Weights of a small GPT-style language model, trained from scratch on English Wikipedia.
Size: 9 layers, 4.34M parameters.
Architecture: RMSNorm before each block, rotary positions, biases, tied embeddings, attention and MLP in parallel.
Training: a variant of Adam for these matrices, 128M tokens.
Each number is 500 + 40 x the weight over its row's rms, rounded and kept within 0 to 999. Layers, rows and columns count from 0. Numbers have three digits each. The size before them is the row's rms in percent of the matrix's.

# layer 2 MLP up, 768x192, rms 0.0702, rows 131-147, columns 0-191
103:487463418470428551587501480512533420555469509522505512494573557540505505533428437518522508489524501488462506538529571542477468479465521523527475520516515536511503511412540533556558492426469410456511482422480462446517536502433476449442567547463450478501521558465558510505482462526460534526578454528518553514575589456506520487492535519516493470531471464485648451529512482507497498464520488530487436465527462510534520478456573538527523464485449496460513443465504466573473522508507471475536425457532478492492461562494476532534502534518546502466433488545501497514446466515464585475
104:562446592489474453563496495500548512429462461426491456533555484464554515489482446495438586529494568505525464516493490600476456503494417527542514440506435485410519523513482477506538542501503521500442478489518562529535481567460463417529489555512500481523449472429467456461509516493513420517552493440497520574446519522591498509474535547543452473494478489429498446495496546427496533474505505450438429474520509540505486443551489554524508487546502552450456502522482516557489449523462457496498473482585445593476484550488528515522537475554489512513497469459461513515538441511561466458
100:546557534559519499596539514533562530475494524449500525535538483557530443422459552518530474489557514484460564498572494496527483430512542442514486440469502535527478509480503518514477465475543418482545571545512471528420555537413506537538492512433481498541458505520498511436505468482448517499554504486522507573560447471518500537540465455483507486556446460458539509528473565453582495435560522548536539524515476513554538495511527496509523491530440489460485507462524459488566513509530407476482564497547533514516582548556526493469451523559486479512448603440533478479501477477553531599
100:573511439527473544510477492546585532455545547427470515515476541543526505517528464481484454500412526518505516534432545479541539499469524478537444557454476450522487483527515458606552450455507496533550482549461510522523542504426471535498534511410556495539453528593507475451474537532506458460524476464491536493461475397401456490460484545535494518529459519406520519493503527478501565465505527459512440484493513524581503482519604502508524498524480544489449491510542489557460493499513471436505456507556482412613511453530457547469533480544458510497441515490551488451456516480481491533
101:566497494467560515448518459565483501501502476467467534445507509536556453491561571501491534478535509461522498472490525533493531479470457500577545553560560421416514519488477500443498526526572464469515474529440465473508520481396464458445534525486502431472433478562570466467504564526406504476602543479515444491550542506498468487509534476560465480503522495478510477512501473507462577492419525511441472523490463487472492511549520547531537567529507516530461545465467502492561431530504437468475490459472430508485414522572552558531562531520491475496457531413445527460515500523529569554
109:538557394539477437486553456496507501505528501494467516577500501476532461465489553528495486534537497431558464574461493502552498530516498500544455518508497496534536467498573479398496516465484404543540529534432588475507551564484451481513501490546521432505468550526528463502480581489554410477524471569485579579486491476460469544517502520411456553528526438461528455520489481463496499449519534493551548513471418493531500482536504514546464497460527520486539538462531487530542521540498467470387472448501460498436526439528452512503530446484458457520510445468477450433495466532455461545
104:487508496482431487556530547527448463457522648436469494505510522462474522410498543526498489513560510532481561510476513527511424471481431421494468487521517538474550476468517538552506451510498524514549449505456432455457574451487420520525544507496436482548440534524549441472547507460497513515532521442476570456478495522456516501513515539443472533536447431431481461471615488484520485491506488504493438494515474498574488561437481485513477517569487473434499460507519479512521505543535485487451441472498560457506506513468530466544473509515565478482488469375504447543486474541524466589
092:481484534460457451483481539416504477505548515459537453560469519458530471477513556535521450505490451490490477536475468492484526505476494497477476538469556474548508488514506506463604556504538538461453574483481506508565454539527489494495504498482552502597496513505567442483526510481549515482536551466488529590564496519561461500547548597499467547472439459453561459463487466537489598479502472518472472550533494443582463500552540476449470472542412460497433384518551510550503464545523502497379488454533536467573522512465520461555529514472482482505500570510470488489473545523425490537
104:507494489490500492594548479509499497524501454469525471496509594494557516469434468516475502473514499593501589481521437556517447454495443447542449475476484511487536450532433536530508520414522454533466514490477544443436555489523434456432517508558464508474519475505506465444504464445540532525558449547511492570569499438457426457464516531514503537508474395488501451490577536455433493438580495529512492477515478462540485486503477454519595541487543486467491475455520461503539463462491555495515407489537501500483479515551567541552561446488476480486502538488532429536485500551566553459
087:511473521440460454562523478510473507460511468435552602538472560532536456469582475525491482470465549456397452528478552540501511509494478447518521490558507534483522474431548484459457522461554486519488486527515481463510568538521534428575613455509542506472506503513577510480508507534544496491460534463559555504427504445516537490502492491504495453517484438489522487513513529480498484581529452515420435574465486507516520521565498509510519490493428493579450481430454503532515526502525478451466497518457472427513477550497578500505566473461462545442518575484489509535518433443566507404
103:490495444484466562514478526557494467486561518518455518474467540511553464455555501524452453443482501473410460460463478473507490534468498489488473530461521459483490550526532463472496505508554451428444536523502469503545502513511433522453563551469428464491443465446547488497516513521491516497511473560419534522507528457429513471507495447506500494465486487526540494528484509406481604494488493536428523531464454584536558442578500601574398513494503525459505530466516514462449527541577489499473422418458461524505504574521487494616562461511496468457495554556486523523525498493563530471
096:562502486423546452487527463515525547560512535479488483531557520523465424457498412475499565505519415482448506530473517572481508516575480493517506452452536447479514532527410454509509552520540481448482476554463518519536519579511531486563558524495503473546519504495620473527458495485520502501531489451532488540447538485498545391448497479488537498612391485502483486398561495463522508530486458514450512524478498429454505451502519503496492523479488505445467534461538475520429503534553432467470544509518521531441506503539502480499508506525439492583457574555517541523488473539534575489
098:542473559485529492494544521496462507476560485491558508531497501493511458433559484569438425474452525476548460546569447525518453495454501473533495455447515473505469564490513491444521531460476476517569504516505546465427523619545465521528562502437466526500515496485567457489485517500536508506517517459473547564478511439548486529483569464488454516521408498457469510535491562482457453501592498467446481494587480553634468454499477454504563553497490496500478574486488522497527544510478440474428485575537536437545465560509549474504431483484538493489525519474479519531483476584524476571
099:604484479515508528504524488472475506506511486462476543588512492535547511486567501533538582499455521538488510551466483553474532465496497511499439455475440484463494525516484423506488519463563529499583501558458474497493531481521519509509594478455493554532492561430541537408545515545479514517566504469468438520469478474535536589463499466505519485545477466428511446450501466453618496455507483545489518469470536502545487429523567497428476479476473590429518430499490488491556485552494511442446467477485443502603520504553497465487474542545486441492482486471482471491540534578541543586
103:562520529474474547512515515519477514454523466477455484575447535501530458500523497537487568428550458510406464513404558517490453504438577444439444510565572409443521518543516509451544546473498528425444535462514564490561484471518513461493505503464464465558524445476464462474559495496532531526501461468574500518517533456438445526541532529504498492521499419481484566500577511522470545560521435473477485517556500552526495493575468522525457548504466467550489486468452539522418527497502458494474551494545521486524509562531433483501530482506435494565499446497437497491506435567445445532
105:480468453513481491502490415511521498520583469525448480539598491574478552481525391500424480428486471475448493559477546526572509487546506478498499564505510543472462565533472469478573491547583505525536462519463426463511527527555387496511452461527545483516499520474497516468514543508544501471501499467482520485513457439482533523476485581468474552489490469476525504445481526442515484456473472550567470543565466530470546537507517504481565504506499535531479471562542564573495516526519490512490470523482489445511487633555454463487533518499561554473478505538432519603457516437546519515
107:522484474426512515569527493470560513468482495470459497487452510509575459521531510538479503477537428474445511526508546502497547516479501459522463536488481511449554556481468505456542546449539404407471492463469428528434476473478468513468510517470502490456453480498587455514523496611475441475576416502477537536534512481462449484470503436478493460488511478445541491549542513544494566539481436508440455502492432549485581473527480583535546544520509552459538544486484514541522506550542466457515522440530458534509498492512423567501528507515445571542541606474456489496552476479499586546
# layer 2 MLP down (transposed), 768x192, rms 0.0598, rows 131-147, columns 0-191
101:528595457491489576555493558504532547518480483522490503498479479498536468516534549532557490546430518459468497465485525546508524514468409515481508514475470442408536534528536528519532532526507521502501514473496525436489486476514548463484500502512510459509491481484456441483476440457486560440508488536542547499492542472551503470440429471492610473497543461474489525533512528627456524510540465512494519501481557478464542476539491515467509583525501456502550485426411572526565442493433459424596491496478451582484558427518523565487500478498466461501520494496490576387499519454554484538
110:511557488451492559547548439504475499450487500482506542448437452490457515460455525448400457457496471538532528414455505526477415569520582492469523479515479484519529502467458533572526489564439463487469535500507453522538552456473572509479531485472537429484560507438478568498491513471533442518443525487499488534517450490449475516461536454466517471569536533589528587488513538492552499534541470462442551512543399506440494505482537502516467484571409482471507536478434524427522468531525493522452462553529465474500554484503482457495468442502518523534465411553522481453548521535519541486
102:402476475550433516474506466486488448478514452572558532516452498497518523575501459509483445554506544510505459538428480527483521495406503452478449503515450493498478539525547543497491433526457578438553479467529437506497476484513522529465544440516562442481415478553441495473521511501604453469491531518467469489551465501477451516508523482487531571459531540585416532500528449456536510525429506511482471505476481555493529468458463544486480483489514490540513389484552498508466496476503555513563407453500540473477445497477460470480538531500512463488477342478531515496563497523531489520
097:499517452528516536483492509489545486594525460534502556466600493465549553576549467500498499521550543537525569538485507417542622462572503493542543563448493524524456539527500491488496470426522490434593582470477483526501524548509469474501543486494472529493498428501461450542479564480538515517564537457474410443582497485549470502481491484482496486507515575486482494479407495511509545455475506474523558465453489479529503583481452449537494536480563527485524447454499479509529430547480570524482507558548507487566484501518482534529504445520457399552467452506529528456503530477480515526
089:535525470511467516514478467432498492487505521478576530625522475514536503492533455527404478526569485493541475496515492439508474507481467480535443538521500469555487518422514464435531494520511562575514542483528481492478540448491426558545535536524516457553474516523459508466484530475560440515458433573489546436538532475490440407572436552464473505488534538510482555532511515466564479511497451528451501531558576470524518478451466488486493453453554499492502412442527541397474539515524517501529513578520482527456479496485516572479550533437519533495513462468404543527527441441518464474
105:525527559529508430577468492445528522456410548511514497484485566539495535462487489569523558494516536509534491536502510458520560543506546464472484518449475479522469526548519488474580462463447552476521478541476542551435403503498414473499474524585419549507449422437490416521538454523493531483449484513560523446537492426549494482455483507465613444449490522447477498464496496461554513551527479430490476484531472515523512541552506467530484548459523534443471443519446557508453467498501422489512500511476567571534456528473493522533467446462460534467530508500487504496567460489540539564
103:488541489497503479495505484519479481526427483527458434513477520495464514492467497535538511447435513502522498553471500573524451547488485523503396446457549501477565487524530569466514504509555443514424474543534426581500447429533545492532462518510505463504511524463473525538503516518448528531393460520540504514548531510528547541554491494550487512491495473516515580542493500490454531531526538505547472490494518384499532449444507494499484480522481439505500415395529472428505639520532618496501521532452470503499543550570461533491505525465574546562463483535502530420516529506536533498
085:410474497535498551503501510492527483584488547552478429456467473455481495448435544465495452493389520489499505497473511482505541580440540554464516517484496553491452501460472496554519477496551501518492502490485546530483486432511528477504504469535547523531557486564509424466501445559549487543516538437544510441444501502544397451486473441518559503469564479516450472460402519508425506498528462465482523509526490519496513580523525506526494467502540451520482501539507484515481601532399531482530516521448560447587535529501554465466414477491491540525500517489486464523509502442517612426
102:563565516520478488531547449524480493490555486417448504477469516536493472470570560584571550452480425583532463511556539513426546493472586531536495467513496550469448503382502439497496488600478489457553455451524508508488473536459505586450476455530469532508506455469496532544486568467472526499558472425483517427486464519479550503565453540502490476491493548436505521542475458501489502458510545544572561561502496467513507497525588558461471526525480514510462551515458534477496500501528535517450452446495483508487463466444526470502528503530471506514458511474560495516493496429520592577
089:486539446554453539454504522499436433476438429536534470479496494545501486543510521415493494556481532544529500528558420475466526498495598495505510522636472479512538474500524507493421451463543537522522490541424505593482499538517537484428477462510474511502523486480454499575482466496484542479487527515467477504523446490522506548538445542486542548507515538491597504469437467538477541488494441510537481464502485498583424538472508506463499441539516523470429554574543497448555506452473587536515469521511555562479522502504452539529526511435522511416414479532504524504542481493482502591
095:547549524504522495545410586484468486455516416518552460509479446472489511498560477409484531521553547497567477530574534460459478467502527448499478539525501558582538436534530524430458546517408512543495469512541503468503485441480478409581426491502596509509515466508517406462430511462526461463511538509504499540520503511532521467472464490457500526482436529515486497480543576605521495430488480485523515514548474493431501529525471527457456413491469507497454561530533477531506521425486528488433494501529508490499532466588461568518477520555510486548548565520481486537481538526497502475
101:482516459528448530541469471596446422535567501440524478437435538503513537562518538522512553520480474468513498519521497462482466523446534499529540544559526498521485549481534560459538436472460592515503607453514498514449486411484443559433537473534478516532481523506481496542559512502518520482456478514469525464557485452468506585558450496508501478405534458532538480592508456548523576524478549562507494536489533544515477497473453490497505412489511451448579527512560486470561527513532562522499507488510480502502556510465519452443467510432562496567467463455498513548504569427503504513
096:398474493537523464556536530510533501500517379505475527535491490497476499485509525528452519533519562581493544516500456517470535516527501523496466538534499448427528462468514543554500517475531463497576453495514527474547478485434561477424502504433455476484497481487475541482578481522558491555467551522469484490458530560430523550587448511442452533512588522515506498435533451520482527511512449474578500480473542501473560520488571436554452394460577515502475486528508426497456528464525510531495423433518496528443509491431510565524523473543431553552449449473484543540512528505529519462
092:514515441439505473481461490469462538464483526511512480510475503505476469504444500485492526462522471515533482493433509508399519571438495553573455548466528518469464515522466544430438575558484443492504486454472512468436445550540473480535515476505516467446538505552493522509544465488520481543540491444488504501520485465524497533515476551568509534475506553594528477492483559541476550462541574437526452554531460550441490482516494458444513525582577425447506551428500452513471488518526488456533426553508576530569537549483484448537553527473552521476522535510579519555545473581541564419
097:440556492543513470472484562437503546420442487463517480454494490428521535547578430508530470572562525503461484508510495456542558554505474555524477457491497464422501521485588479512494460541547514530535481464469458493468596492535451513564547462535456486474476480500526438481456483496473483528498525482471581486449529495537545480583540461526519451560509490521555510511523473513475486465496422483575531466500498486509495485533496512551495520503518459534532462525459499477500484490465573556548458483445486395489498423457520462547430420463495384545488459521462532405528437513470540492
104:524491483512499497518499521471479510516500527529465522546430446584505479486600539479476555514519462480531492505546493526435492519524541428510490476445525483498578482480436507519516401442518535505462555472465600525466514478519477524426514506460499535465459407532454468465550423487548478506536495500546539549486503476402487476526557512529476526467459504433480539448538407482508490484390460495494545420467574506486532502473508527553481535489531509433458452531485443457499493551481517530473460483488559486439586436455568617534449472469499490517501481479508507529544485551547488484
108:542515535491476501491510580486515515386535539487491528529449550501521528512578465451548503462512535527484535519457429476433472517494480524506507492492457512547402547491499522540526541579532488509494477461541509415506527508489458459570518466469529474512520470496555480536497513448496468518515533479493524494484533473537471477503512461458422526443509577525462485487573528493556447426483398561484480596447588489491453529481481505476506475464513457493532430431460513493503561518530471492444537571469569552562486375487515498486469536566513518466476455488476554580427517484446471482